Each number is 128 + 32 x the weight over its row's rms, rounded and kept within 0 to 255. Layers, rows and columns count from 0. Numbers have three digits each. The size before them is the row's rms in percent of the matrix's.

# gate: layer 7 MLP gate, 704x256, rms 0.138, rows 7-24, columns 0-255
# up: layer 7 MLP up, 704x256, rms 0.136, rows 7-24, columns 0-255
# down: layer 7 MLP down (transposed), 704x256, rms 0.124, rows 7-24, columns 0-255
gate7 105:120129085117159076078093125124142139153147157219146102129134090118134120112158162163124138134144069236137112087145153127087171102127157132154088120122047099111066137136130105090130192166192141120102153226140118146131100150187153109086117124102100142171131148162193158155091121141104086164120150100103180093138192140122166166107164151105098116094147157122117125096129115185128170090135137079056167089086132171095088138144153139131112129097101139119034084117113122187124127149165143124116210147112122127111109195129105153124152161127071101127157149126194137146154180126124101116080082093119099104149146107096138093113072157121143144118109100104072081105133081182120128165151084159135134114101086101125107126068080148136131162112156107104134122112101081094126075144072138
up7 108:136129185133110143153062112235149084169166132125083150132143155072129116081124166118123149080130097157112182153135133095123075137183189156147129133193114127068114117157128150094150160023169139111163122119112166092103119130097100084141155124168157167164125074100103087139145048138142065123099200135113162112175124129119178119162101107114091120205091113146103134139095114157108160098118169066134173145121141115179068165136118118124114113111144151091075096148136167128182141112151115154131149073128129140151145175112102173132167179132144132153114146102172177094089148126113191117157185101096138104141189175146111173083108120191106092120178141139145148143194141087136180178136134130088153131128172081098126146102094171118141100104184088119138137106153137142093154154125132
down7 090:091146111120125143075209103078140176074171111100139111168133162129159226099092107128121166108103099119156112140091156108036140095088103079154114090100090113176129132111118139140120136154137134070124130169098105112114084141118147131128082141077114123094129139141059161122144117146152111142146095135075126134099125087117145160112091131158158086135136160114188138147121142137121144169134092179072135120063097158097108119154134102200129104127118133175129140134140099194145148057053113090129102171170059104133053159143121059118121073173104113103140128166088113119146099157104083116071080134135140127144085086157103119134160184119090132118130151147075123142074058152120080120093123116124147177089166096162070092101112114124128169153071096136059150138159187085136135076132112
gate8 098:143119131200152162110217120130128129187119115141071125120137151067122112170131155109138123136151134133148161190166144050159173105107122165089130142115159166159159124107172166158116178138173107118148093131093145118134089175112127110150183168178116160154191080101100169145141089115175159059167117128138123147117169063138162094121127070115148123096144149127110123064146101133120080194162161129084127099144133106041115133123078178149159111118134110159059144100156141132085157086130093124109084174141107077148100101141138150081109101164183087170138140070175147083114117142167172100063170131103129150123145090167128104104136083194133133130096129081119110130140201116136145088177109140168133093140116127127061121134171082121147071184112123140126139116101140087116055072118142
up8 101:154117134108112135167097134107112133109082140105196148168127075198048147113112138112108111128158094114172119113083101096158080193103115076148158141130132113102110115073108108082158097051088179122160158165124137191121161122132144160159162077101166129118102197095112145097107164181121121143097103153179089108179128120066118113157120114108160106137147122058139087146127173108157201137180139096186131120106116120136174187091095172174136127112120099138141153134085084132072133123179151111161119068128136128112089110110148157154136156170114116086150150214109099146122097160108145155160083103061150084139079141083136161126080137078177135161108196121130148133140093102105100175113155111118188095121103157131140161146038135120130131076125127148160104114133108128078158162193088
down8 105:119135088156061110170148152147103176126120124131134155140103116116130125134220123068048112149152115163126156127151133138115182087155097147139149072081122109096145130180123154112130195143097158129151189091115141145143138089138099168149085104133170129088148223047122115142114128169170093073149123113133157121100067152154057152147143099119137108163178148161153159147142104130125130154104141082158207171100090084173156147118109115159134173093165135124050152139149139150091100139090140127172056084137146099151140138113134131170158099182200117134104199150174141097087142144156091149208127099130149092111083145133126106117135151082115140062100123139110141113100151128152068127092125146181150103142111099137028091118199142135134128126113131169098096177089157121122153148108126
gate9 092:151152163138131113074165157151098154142081101127149157146133144134139084119189071176173186120084135151140120099107129174125106187124130103180146096135159135086176146149105180087125162121131115106183152104139170137138144124111083119129110128083122087157107152171124124078140108135128162120119103115115159126085084153079128176155121171196166151195119155155141159147190157149098081151130129171149098097161055095048126142203152166104126091129138135139164131135153141222133177188110132160076136176170125151145134138109106132108145139092168124194154089208209166089190167134091146128099125130120140120149149107105099169102112125105122135133136139141075105149128127090137106066106106124107127162095056176128136170144128081100205137122099076187101147108171086074145139128102094
up9 097:118104155064171052104125140119148131175196125134111109141125105130188152147133139153042149093105124193183125089111115076089112190184184099113115143121127211113169122148109119071134135118084128136123110174169158176105049164113130172136125164094131131046117209129142134052134140132145105136120123153109168085100147130142050050116116123186107119085154161123119111171150151146147147116096150159127134142075124157119138173132129126107131103146151138141155102148171145142153137172085126105132142098129100090068115112127057132172107132113127092184104166166188155122154174133126109141109152175155112137138102087131106065129082140139165115141100113117119137111138120082114141075145091172092096137156147133095119136081088143103122143165080103051139073144071103102190143151175082
down9 107:145094164112122081132136164159145184108130174102144099171094138143184089090166152156093160103110125138143040089137155102129126156195150114087104213152143132107109141101114102133163147163091153121177106127139141119164068141085059182111161104135107196151164138080153161156098154176131144118141128141086116168051092131123134109070092133189123129105183168099151113186123121108078152190132149116125107130137111134226096103143096138167119186095139162118138116157106084129098145137102132111096153153095151106063112098168101137132197087118147134130101137111135196100101143162101153104111118129117108141162152107121089117154115129165187095101087127161097108116070108134120165138123119223155142142209086127138118116123119173148189122071107147110160062185100087126159156148154111
gate10 104:068098134142108117163122130069173155066119106064138151114126080148128136113137125081086122106120126157105098184145140099132167156107143210095121081118152127173137167114098109095171117132159178138156151116075099149104179079101120149091132178168170191115131143160125124123124156116137147146131136167148098105142104153154162147136115093096141083093120100137075069166133105147153179081113088131104103177161096194100055168090134109141151135118134143121062143129093068125156198115115158165139155152166126146134098084103124143195064219131082159145146124108166105127130179110101169183157146089088126107141048091055165112093147123112166132192140155086077119146099161120104089084185108177127188147141211112134115112136095151109128098100132148103162097110099165134114153146128101
up10 096:146118140120165141102156098095152117092120088082080168088084103117100047138095113117142083121076185118120098102138185134118111152148201123067162041146106132122141182149147158138068146125109078127120139161179159127137074145129177155111090150074138182152157085160127158075121140092070146145122119164089107075136127090034146182131146180135147108136086127196133117119200168160156163131123101130126123121151135155124081150126142115124132166114116171113136135107100107124116116182175101124149093185115163164157186132102126132134144133097189214095136107113121148158215078125150114168179146133093076196122134133137147131112150172110176092153143150131128173111133179159119126122123129117123103175134120120109138035087087141111157077089129122119124128093107159146174093161138187
down10 100:069148157138125153124144143088135136059074152147166173155165112205065115148091153097157167127106215137182129117106149135127102168111182173147146117197152161159144093166144121154160139181102150126156155114126117104119154093156099116124115132146097138128135124117115144160095125121098173133141163131155099170108055094100207124181112145127142142128121110167138109132118160116217164121177062155157161080156122120108105117167105177177083096062096098151148165102126029122166122109110147098077137141123140113075083126139132136184121124088166147154101139102139149163133095209111128127184122150173112104110054158109181133169158098076108166096181112165127134129153165100095143096135066160129095139141156083136112091114183157154143095158086130138151147125141166163162174064127120
gate11 097:140159204118075160106113208143131116178168145088170158121107104164054099178100059199091118106127119135148130134147125132145123133116153185101117122063123115115130110155100085153098157140083065113108095191114085167163147136173095182096134078181113187126138088090145179135130093120148155162133187105160150111108124122166137152171172122160159068105100085099098133127135163159158119133062114149067163106136093117190100157109137100200076127144115138142158096125099170150087091095112160109161159146115089156140159146142113138122139129077105166132142165147134094150115179112171086113086194077114128147094056113120176161119097138104135108129059114128159110169154178134150108206135108119149124155103130047103166142173145156152123132133114161182154108155152100130085102159129146
up11 101:132161131106128080160157144119158149082151142164122093152158139160140143166185109176142154167130096095080163131137103068110093167109164127175109065114151141093133148122124129143136194158135201119144098148100043189087103166125116150149090087112183114178158153135099192071150123140172132145097117093129120131150138182108160124112080138111087135108082160203111140123140135103194164114179114162114145152122153111185113090119133111234115149072186082188160122140148070147163165099104146117137160105084116145174162106095095074121137171126107155125100144122173191157120123116106160099091121147129152221116130084118131095132082132155160121133128160148146157171131179088111146117185139159095110059118146091123139145170154183149109087071095078094123136110146112179118111155138108
down11 099:074108156140063102097118106140068099091115129070108136114140133158102101109043180149122139113187125089120194126127123116167126107114130095046120149170136104156143093079134123086096087159157182176053135187138162123092150083131133127142184166080121124105102117113146174172147150116173140131128080141149142084136136179169110116133133163133120147123159054082150085092151138136170141127108074106121106193178134174117092097102129117091194104111104095109141122135135129182107110129119113158106104109140125169116162173127139154167145175144168129103118155138004162132103177131138123144155130091139113137144120164069126061117139135154144166089122061092149137040172110124151175164092188124136145106164149134131149112111120061111147164103059145147103090115143123089179132173134158
gate12 104:194158121101035173068132105134103104149147101148131085180124123101093103136156142175139122108093188099070120108101128147094098135133138136141109129076144125145109068158143127046129099113145041140102129152118144180112131192193138202155137100170088131137068154111119182163110135096145139115151148135151106156085175088160103103138190117129141172173122101156115089137074172102095162123139150138078162183129106112155147124156105083156168085115146173152132133128118158089113136117155143143101106112135111114204093104141144200149134109138179147152133149183082149093105090167134167146153126071110108093117129113132145143133179068169136115118096097121143148165087184069146138119088157173083157112151086158119133094099146110119135131197063119185190197142180136112129093172135129
up12 100:116141134103085121177122136153122172127216138118093124119149077152183131125131058119093158100087109122095143145113107124094133141125102109142132139116202135142113059113141120120160144131180133110082136151129140152083100121105118159188132108102082075124138120106177127112069074159127140124143094069108144156156212089177096135132119104149107132129249147136128168174159157164106123135036112147095122169130112107129131105129143130110162145113151113160120145157148072111130168131114106119081141147140122138141151139154093145137180124176201074151116076129069114133136190131085075120119182056085132128114161162126112117121119149115090051045126145112129154189139160176138078136171103134070040127168167126119095106149117114143108136085118126217137112146091147080091111130138160
down12 095:120185107134133124146137193140152168137098112091151135165092069122172137110147117132120126098101166107094152051130124118111081143096160154148210135172103042137128134125121109157137126137145076140082108185121102154078129132146137101130123198098103112110166172133146154143132113123195103127171165120178105146106111120167127095089140155145148073096160155138166086089128108100110156074204108183120169181142119079137154107130159085123162158084169111134151140177153088078168195133094140066108118196091191112174133151154144124152120126098128127176166167111167100062093115128137175125137140114124120109164107187147100097126154151156126158134110102172217169133196148153150208108124131156191156104125112127132144111141079101135192135139120170127112132159129160094095148157111215
gate13 101:114107137121116155165231118142149152158145132115117123138201127099102158135224149069081104122146138167114096092153122120115143110178092146156155109104160116094154101102124127140088167142095098115098121130118148133142159068071182124151083149165212093119145153132133178136103144156124060194096117090127138141166088119146181103076173148120129179171099122133129135081152203087128101142115083139173127088192160142093134165153123128188153157094213057116153129162115174133103152065163131091149140134114142104142094098130099154145082122159097125161099071132172117086135172132142131119121097175127141114143126089161109147176121194179133128140128169163181106109086147164156134148144107136118142114129113095154208129114135096071146134113143184149118141178137180109072156068155174
up13 096:123125180162101125141168126138128164115178167107120111091143143123108132162150112129189138097137170154151114085183073186131109100126185176163111147149136095043148141128128123101048133158085115142155095130151153165125140154120137128181088155126119112163123088124155160139168131110076144152148138137100073143140157119103124140104078159143145126180069051203090107136193131080076144177144115166129089099154162138138082094112143131131154120138209144148162102125128178148105126124109114129172136077064164163174151158109153086148156122170099117081101091138143176109087121168173133118128162197139146144177127074161109127128145115148072146082116084174126099165081153139158146171160125150134115096195113121158121188163215165131133171159192154097120144129173126096083084190116090
down13 104:116050175115128072126122146110079137108138113137173096098148119217094100158102077152098149148145145082086120157147169134094191105188160113146124157140145147148095093173147131161172091132129117121091161145139139091146089175150128130141143142142039149143067125129142108132098071132198197116110119132183104157105110148141089149143148133132119101081119107136123132093130122162110170118133143133102161143114098081132118104083173113135059182160132133143098155117104100119138150144106163101083101133092119103083194148126201085138092208078191116101091085061093133184142137141129110131096108093144133062107078190100171109127124122104125144161129098121109091190191120106131082136129126130129145141201167180068183171097131203110161114127093111133156169102169130120169163129098142
gate14 099:120112063197154110116110172156090158114111116045115089127148166181075146122140150089140117147114102115107081123155092140162182149141119167163047156145098128169125101133121158189139130103125141124100119103135137138061129091146150109166103117106116187085163107135118151112110118141174122129127095075153125188124121115102055135073134124148060123152130091194152134117151150135075049135124094151121152152159147112099141078075128137112080134136148129157165181127115106102156183150107146101154091127093118180227187140090177159114162165129106092141113137165135105132116160162069173087072170159164066117091153148084137065159071162112072123103113166096197083162148134103114116132129140102110109122184115078144100127168152139184156196150172120136123097132154129117135079147117114
up14 099:137168145102163132141126119148158127126129174122228175135130072081147088048159096106073144109176129162180141130078110114131123166121141104104132100136128128168179081124184095127153154132133113216187107144165134102150130119085143146091125129135145054121064030130148101134104155109157096172167091175169109088135139137150186111148167060138171123115144151132156117201152126109136159130175163161158140141074106137111115156092108147089134102117097083093098109134167126083117089140176145141133130128181178092120121100150144135108123110125127121139142199135108125105149127152218130123156136132042114117128085114077204097203080105189141107121109140177142142126124106139125158151172161172077129130130144100096111152098149177094120103111075118111126209118129090106147158121133102
down14 100:147162157154167148143108133168143114112131110109134128134099132110150011084194167134114146066125126167160091080141091086210088109135116158115123116112167102137140121085133127129131128118141123142156135167164095112188148082105120129097159144084150134092119129161165131133115168134149148083170065182122128127157179116109196147069112134153199143162138143117071120160088124099053217141209159203174110120103088143130120137094186160143145123135113080156130182140125111119134133160133133131115158171106122149140170103091121152096194151108115098134123170124130119134126112146213178076130145143078139097108088117141092065122123113149156095181173124139096127141114162069155145125147128158099156125113100103124169191180100110124188171114150178214169170103120162144172136125144142
gate15 110:159188125128127162202160122147131186103117119123187172154128167173155102086083110097145117074150168109131096122182154110144146131159166104130116133132158154182107071111109148051040115165079159114128075156130098156151129156141075133124115150138129174124188135170153125162166155079112116155146190135106084093118134162094100094131203131074092112151085148107157092115120122132117204120132147113128137086090131161093123053160091197142149220081101163169128112137127166154140097141086110163090059100130163134123112092123139159105105111107025112101151141171135133126092164139120147144119139176110110145145128158122128160161105116153121093128141081107129077188145123124184130092134107131117139187169125125203124141132139143118152124179107132054143154129149179095086088164163117
up15 108:124166115135130196110102084131159124160163162130176113190181165160144122135177122147091133127137197093127088136123118096142143139103108157121156129094115156136092125131109083128167132126131169094114130188083172154159067105140095114188113222076115136117175155134137107105125148109093140160162130136116089134106138070135080075125169098067108178147116130173124111123165124091097178124135110128166109075143120162157148133080135195121058150083069147123144082049162084119109150184101162079116115079109124117172103130125062127142059135146118117152170106173135126103111165140143144138193098120146131124134178174154105097163126177114113114098130158089136156108112142113169083185073125167142090123142088107153111134125074174164186125232157085071170163092159147138129129098149148
down15 099:131114133093095087126153132171119215093170094066101109118147104167125108120107165102216140078143136166129209193123114080124139082131151097093156150109055160103135129131135135132109134192176107124092125148155158117130164188101061106120075107117160134162142161116123155141137180073146127101094155119113204134126100225064119155130068130142151152122136142180082169089134135198150151169162111164140101115113127108103143168082114108170116141157155165161092138167181138126127139155131104183143100082136069147150099110122147185041146197188153152045115122141129117127115099084146076127113138144118119114119135150108117150163122161136101114140140134102133157153122155115170100073202171086149128143097145122112131180101152063143148144112145162141163144117147097113169146091145110
gate16 118:146124112138120136174149140116119164140122131080147135131115112179072133125117139131121088101107171150126094105110167183081091135109083126114145050143141144111014115178133140160161176141162110126127130141182172166111132169141100168136126108161112051211106127142117111149134163116118182149116087155112123161121084132108078086134192138140064177115149123130179124095130173131169174112111128098075107092113122130097159175126082167111149130067103084086135129133092068074119069104093109082161103107096147115145108133118163135125172085183111132140137231111104126081116096130152145143082109201144149162113118129133145148154129086057094147143100187138109072134141145133106136099130202122114126141114131154095080132174048105193132074156116119115111113195095098158119081159123107
up16 114:119109105131107137154154113123145116139185149094114155143136106105171125144079119080168103121126122191094151122129163106134155098081114135081121113086125153116146062122126163122081098117157066155075168117133152103132130119045030065111119142123136156083181134108143103131097087133120132116118151133171135210147076124188178145141126200133109143143136140145148121112128105097129125172146081164141097166109102100153165131156135106171092115128076133167139131064131126198107079169139150175122133070122137157061149164127127131125109098104144178138227134135086194165144132119102158187183126130158159070170187144082098168090156146057177130119153145156127106121114106165120105094132121163083137089119111117127127179100151079091131103106130137104186212158130149201109193126130132
down16 106:190081109092134101101118131126094194136103148152154098131187135089139128108088177082132127187152121136163129124081136096074155088071142067142135109161104062135103089112131133110146104131164061015079146138116120108140103075108114073069139166132145085121164171128173112157113128093134160090117147083149099089123104140128121114096110158132046164086070165104107174110158169185140157145154144105162091154132149107108155134176050144113152096129146141152091160112156113138199125092118142128147125095168114164156164170177102113103104100131146111115095055143168094204185139207097130103127147136092095108104093143131102117139106114128122064121157095141138133129101144124130133168081108145102110153173195027120121167109171107083101111179155139132138158103124140127128106103105110
gate17 092:163115174098147136096110089191075202103112127088152112120118156059114163089169142129127150138137114159134071109131132148139143140143174146138129080109161173085158149106090131159138135142159208100131133134175140138153170082073086078109089178159159145127095056149151109158090070111101076111094109094125116091094126125058101118061125117105085116104166070122132094141134102099138101131095114107127161081105139090177140141129162116135021096191140156160114147206149105124159191108154158125076173211173100121123073153146114217169120164140097117107113097092104109095155117156105132137120108164113123104066152135130124106065143103185138144141118154104174105153115147119143119093102162179131143109128144097142167140176126104156154097166156113135183167100131198093143132115110121
up17 091:147122172088100153150083170124113149203118107146141154128132098106133198120121101085100161072080140149140084127133143141104140116116161120090047076155143169183097120161170174186112106132128101140158092151183111083159120085102194073103154154146071159153139119104138129117124112204087148106080096090109154083134153102149164081108117066153081142110113151127198181119090107103072122183107086149075153112105059137105185119144131155057104141199153155080101067142139155081169099136132100091087133148103143158130112101167097150132130120117107070100094119093107116182142115131096105131099114116195115112116095126133109163135131085150170155143165121122134074109143145145187066130182115111067124061139174171070100148134118112090131125140155105116132114102081153094099146118144105
down17 102:106098123066135146151115152082111114143155108089147083143133155131111140100142096124165114071116104101126131154134122149135092165066176209126141165124131140129101084119145088135120136098129104129091150135081093135114160132172158173118108145175061149083118069122113086147115139155087134091091125131081126097111094111132175082037103117203145179133153142133121121157120145137069150135141139153111119141145130143127084118187091091127150124092101136180128041148164151097123093113139072156172140116130144130191162154157052087144141093142063117088189119170119110154164108129164199173116170136117106193135120140146128146135009137015076160124130083119055133141172115192135148150092097139130142192134168127112114149158153149159130108137137148108101111129101094107173087148112117
gate18 091:193086139148136120085082146182138131107122150183174145107203082148178112134095133157162207146131126140179119140171108125186116123124114135159137176078112103156140158126122169186101116100165133092117126119148110123132169181160087155166101107130152067129060177166149122096121118093148093100103138057108154133121182144061090136110144079130111130121154116153117051105094138175118168128161164154134124096148062140160125109077069163121151165123121121082101134141109164183085122148162111129107107144087131098119147135154133175115122091120087059144144057121105141207119144189107088138111131134137145128083116142097121155121126152112136086080172079106101114116080124139119170104129126120118154168215140109161089184146104096131113079122078103151125196142092084055144134167128052
up18 096:171121135074163139133180107162139096138123150161102137082088128147142147225131120171114188105104132115109123079131161125149129117131133151140139161053118102197152118092139147170168075143125143128115178108146114125114185196069173111202166093102098079128134153126121106114053141144094152062110127138092138171080127146124123096099149116118129124132122147185154122101121049129097183153135123161201136127091069155149147079087060172168163108160134063134092132156096161098069132109081060164137103140118105075204179101104157111147162087117133179131163199147096155167125170179095111134107125120153124134131170110117119112101101140145104096073127137136152136144107079133085091107151142127159107119221165141145111091135163107126114079136117158163127150089136135126141066152096121
down18 103:071115114133117181080137214143139150093159108082088120109072136143203132133106176168128103124149150127105135132138149115129100141147127116147075091199139117174134172068085080137169121073086170145132148128135114129153119173094125126159121111148100123100137116165099165169128130144139124116166155096132112150148141096137131056168086068111139128062147131126180095042134118181113156143128120106188110144086114106081107126108114105127145161062146119102174038111133109163126122130146169105101089172093128177156136097099107145165123086135132111113142098168179078074200156192122098179121099119158151129173110089182210146136068159061123135058162124138138134129124078078170118159117162140158102101113208120139117146117165154117122135126077093087111150139135165175117107173137099
gate19 105:119119118140112119135128144135109109158176155128131112141134130152144191121136082169149131150193179153058152147101128112154159122128174149140127100144136170120096088236104166144091068098076133169140152113089158117146127171135116106088124173117099145136099170115133128157141082160129209173097130048101098155054131121141164122110066166189143157057156113081151145108112136117151121148166153152125130086149090181129108220139108123178098122199151085147127112131138111117137097117176093164125116109091116111176182193157146135108118128112093122123151085126101137092142091155150172142125108180135111157158123139115086198143151048119127182114146085108129086109067073157152122096113050105055126117143161100037173141105126136089154079136130100128119140144167120136158167143118137
up19 107:082139032131140138152140176128214105138155091139108174195068097152145130080075128135116134122137098121101098096128133122180139123144149140111068093088091149063176097139122133110202132127109133079097160121131138121145112104170120181108152152108181148166048137158107151159112128098092108143115147141154083146156143142136099146141143137135089114092116138136111149114152136127084121169162113112146163141140130187104117131140129063083139183160090040193105093103133127117117148114178109146177096157119078143067130168107117067135170138118089137113114110192120113122081229098052118081135109092131092164090101125071163094209123114122146128126128103174169141106159152127148111121119140096165094082180138106110104140147100111200127075141133141138189127146136139134180147097071167
down19 102:090189094149115177139175143134116142157134091136078116153110151125121041088114097100139146132125130083141104135152119152155123115126081129159079114107110140124061132044133173119161147156185177155113147147138158120107155196107129199139099087175085173177061135099167155165115160157116122140176126171164157167132160172088160154119124077136136110125133142158109118089094119206131137124095150143104121188059131084162120117154100153098157144137131097127092075127145152077117134163092154109127148103141111175096113084094206114112152129112146111123101195095178135161136138151111092177108166112123076060120159171124068135167126147152125097122133137117161140138095060107105117128127119087161113174126175095175125099162202089156139078151123120138101126148124157092221132223160130
gate20 096:177156118226119106139151187171060118119164138160122080120083139146063130123105116114102169122154138137075124098135098071149117140122069093113136108056082103150114115145117135172112138121114111165094121127115104101143150204158112069158124114118155151140089130186094102155025103150085108145120100136164125133130052108135117189104161121173145117108119074103119200186101165168157130110107129152121144153100109128143160156089092091138132106160058138073147177156190119123173129103103142144084125101147131096097156112108102124134109149135151086124105109172148184108101164120119165159160142154090132191053136145179136162153134181163137188157150101112186128125140113117097179105193172082118166152171081086083155166084113146117095120088145096136127127131109136077113080101094121
up20 096:078140140125129124094106129135123094158130156104162084105158100163135122091122112121128063167092161204191129097115166184097111072114141128169104135133138169133154117147142127145106132112140173130122099143115158143139106097139132119142083092151194120108116115107142141113163150137159119150145178097081156091087111178132109078094090188129188112139069125111082102158117118131103076151154139114084092085076168085119104114203155152078128122160138126145096040112057124125165134117149086117198146136157167077108069151150157084122146124144085103114164095073102095136196135089192099118060053169112144134156171082097154145105091088107160110150122129125173075141110115177149092134185152200154134112096122134161122142163152105092107120202135160068132145133102150108112157110089050
down20 100:081121165127156124127089100139175112123185135136091120162084145101119134134133157155155135138108116171150190060130176085123084147088084165126140128119135081185119105193133102123104180193135095187123149086149124117150081106127078148083080123141102150152155131137196158116137182087090165133125090124121161167057115132069125153158105098104089168108140157101181190111119177180167137122138108126103182108073087105171159083099094123143109158149139104105088097143185094158151162127097125119130175159143121129115114229128123147131141132111137134136139191123151131113132128152087098133134064084147102105148170120105126154088124104152116138152137119216109124112148104125156162108108117164102137165131142176112179119139118165141126211141065202162176167148126149120209053148104068
gate21 095:103116062175191131123149134067149173105187136187182111088147117224116118134093138142128123154172111113148127130108155104159167142179069128123149115095156169136140089108144076087148042145112173151168122153120156150082118149113086160170132064108134135097137107056144109107101128151174115202092146140186129121130113110183134158116110125097132130052171124159162097069144142201116079175184084129148166156159139162169126135119185157067119078070181111089142142121131137141120145092147166136133128093128134113151153120126140126159134135142068122155116092165114078127108128136105172156178112129116115132148110107079114130146158143125180082134099129137170121122090126149100136124105097191071142174124144095099153126079118138038109109195162104106143102217149147145171120167117124
up21 097:138060128058081154162114138123085084132154153165091169096149137094159176053079137092149126115065124150106099152144114119092116103106179099148109140127105150153106170125146179140121131074152091144050106104160135159165122128109099096130092112156102108179168151123142165155187126098124186062139122100110123079135198132105088114114150183150141103154151183108128177152050102100137159143121130143104150138118171146183073136166139167145154083144113138125115120090131089123102164109200097119136134117101106186120093159152152105118104157181163136112197176110106138177125186139076138128139148164101196161085187126164146124080146134158111122101154109089070167116158141088134085070111158130134088124129118132160130115178090145127165137109070158173144109078099183055070140129165110
down21 098:104111165098060109157145116177133129157115050110124077107143085113090176099139107114137079154145134136123109150139112109151111115133087105129124153130134143083156115136128151111109113125076134141139154112146108168168141153096060115191059100160130071154151200109147158182073103145110219119152133076159080152114131161096196162167134129100108123179130140125094147138170137136168083181124103156131119157117148075149169081166106098130158094114081137071126146173066140107137162158157093140179149150077171136085154105161122161127095160168177129091119143122132092144156158108095148134145057137065093137133134068116185153176122089174083130112140103083097090134169129099140158097152156177130087101128135101062071181132064136141126168149131092165127116077157176134050109154170123
gate22 097:123082136108111118130144064130115162190104178151082126163101130215126138108198106159117074107148156153164126149162127170154103110150124141095125130125057094096114126132176117153113130130132107111144187139095165150074061086124105117108159106205145151203151110151126164068167154161087086142182075146116097121165120148176144145158070106134098066125126073156144116158130123097177133131125182142155143145169129087171111141107107165091105152140169073148086074098100114081081131100091075100176117071172121153122099118131197131168103120094179161117081141146165076096097106117107137151152117063159158154102121109127087108140121171146107124121143192078101121131128079137085133074068155154119112163145136134124150163092097087175146151118148042171175158137125120128156136088159135
up22 099:109116099156156078134118132152132152129116087135133108137172136157157057131143146139154103079099136129085134082135115128115160095079097133182134137106098122134098079074171138138093091150177103139085109108126091060101110152182106074088128109131110161093142109107158143205179164125145150079105060075122145189088119140112178068146084100163114049142117113040079112148100088141114121129179132098123137112166127167156139112072083128143172144138189139163188208174105132123131149092139163096082128129094144160154157090151056111144101137140114155139110170185134176105102095042123164180128140140120114137142138166114117167099078119108118132071170083154110141138115138075086157039159149147100112129105159143109097143131178131131103131146092132103118096164173124107158205121145113
down22 100:043130109099151112151156175180122139076132125116131061122163082148128090141168102105184130090086133105135154119089129138131158104147129101165167072113067134099106104136142094107123110110146171145103101132116120105119157147116115119110142144107182139113157110115122112158120077145140085115086086120152111143180054098017225060101143092165151120140154114096100101141155132154093145193168119103205171104120136162132144180149049167168161121163167151174103104089178195133143117102128134082130114110101119096165155115157094186153101153200154142119151115081109184149213103105116072122137117098079135078144130082122129171151099148171121079161160118100142145132145108108098099137176179140137141167119124090123156077174161103111098141132105139069137136154150129116126118169087161
gate23 092:109150135164122106108147087137097084118113108111116072137146143143126108181177140195156116081080122152161135121143142092173089137160122130128116136110136065061122126163176180154092118148186127119123103182169163072129083182130158106178084110111173134114158161131102121175151144133136116128095216132092103163104160100090123124092159135103175124147128130119142111165137094053136126142116099116091138123129151149130148051092062138132109088100121066142159091106109147093118115092169129123158148166139209113174169146175169142081082141114123151139163143175169142203154153154153117189148120121131093062112084116115158149160114068155140113201082088188162109090129175122138169067092187159127106100148153105127107131169110143142112091098185121131059194159126114185165101099140128
up23 089:096130161125159128094083110094131155058157180151116090115147110133142101112191148125142123193125190185122134092159057092161084134084099165124134155088194059087130177122155041061149101110142071109117059135132123119136141118112102130143131135154113169109163128140128110122174099090057131128172145121094144099143133153125123088123120163127185091110115118081107091144174186165104143145137112155112101091124119125142174164107151159184104118193076146147135174104176075105099164117110115145161101070140064184170121171157128117126177153105099142168150202123108116135151104127116098052057153099195128107123087147099108125097133136090132185135135077149121114159153049127089101175147133123131138102142159078137110182111150090124084140123176149099127119095137115102149092156179134
down23 095:110152096078161131066121135126081161218141123116119116151102113130125157115091083141134101139174134086159101114121145160127154113121113115144066133150170101165108090110082145061149182124187122150133134146160141191156128159136104147122148113110110112113082115133099057141127085059136138147133140120152122104141084158158101143093104090155153151133172158094119129085135168168122153098147124119154110125118091167165146180130123091106173170189152115104133135127114126114110119144072203135143089163125107139169088161112129136189163093150152067083113112081153138097110081113088157115152111110121174190118123133099150160049113174100086169142175111121060121081206102110110053147160137105135187118135079141149124101106158054128089106078065201085115106056126101112070191133150108
gate24 097:135144118119153101160158076116179123090143136113169132120159105130173157191113125118083062107114140126182114167157121139176149117091137104128138094078083121093138051113148142127075149180118162122116107122205148119063101065174111129154128087064094112128105179119113089119102203148117155074151203097145140124163179148163210117121105094118160111120206096157124124154095132074120169114128084099150095073117143132158109070138123147061091106169171171127123141127156125139109122118121094120151062167097116142144129105126109161124098085163083114119102101151137172074086136087094147169179171054127129108122135156149104119070070124142156162128131075136151104112170108158136123122110118130132146140093125154121095159074133106140108120066171090079129072176126168107076138106203168
up24 099:148138139136118084154136123117104064122070143140116134131099147117116131161114181089117209087157109112127162161097100157141113116165105148114071130180172159145115120087141132122065126153104124159107064117143142151156126169070157181085150132165121112159172120132144167083152151159155150159078084115150124127123084103134099175133093136137139140121093129154104133161123112141138074143101184147103117149069105164116126100209158078191104147081120107152102108101120144156124114145204112124110178080157106103169167120168150137079090072128120157132161212188209136095148114148172078158137087190061164155159167117189141102124149121160120091092115125087187133156118145115147161105048112103139141100096155119139207103195142082138121174077100124139050149141154132144159147143118093
down24 098:028101142098146118115130104112167136075122102137199150171112151078094140110137084186159135159161156142164141082127124092133112134110158145146143162154109113160167178193150150096111130150033129171146168074112132153151201142141186166137136129183157100075167121145144192108163038174104174104171072165093103068105091143059091114139101136148102193106142113120166183127129103157141148163173154146100131126080154091170173145087108129155146123111113150132056140132115167136181145126172133200080086086101101099141083114152084122120131108106206060101180131089147133165160134114099123160117170102146165166129106115157146169112122144107112084140118113121207115126106151093137149116173141103106130111112132084107114139157105134140145156093101157145155126102162126156118097111155115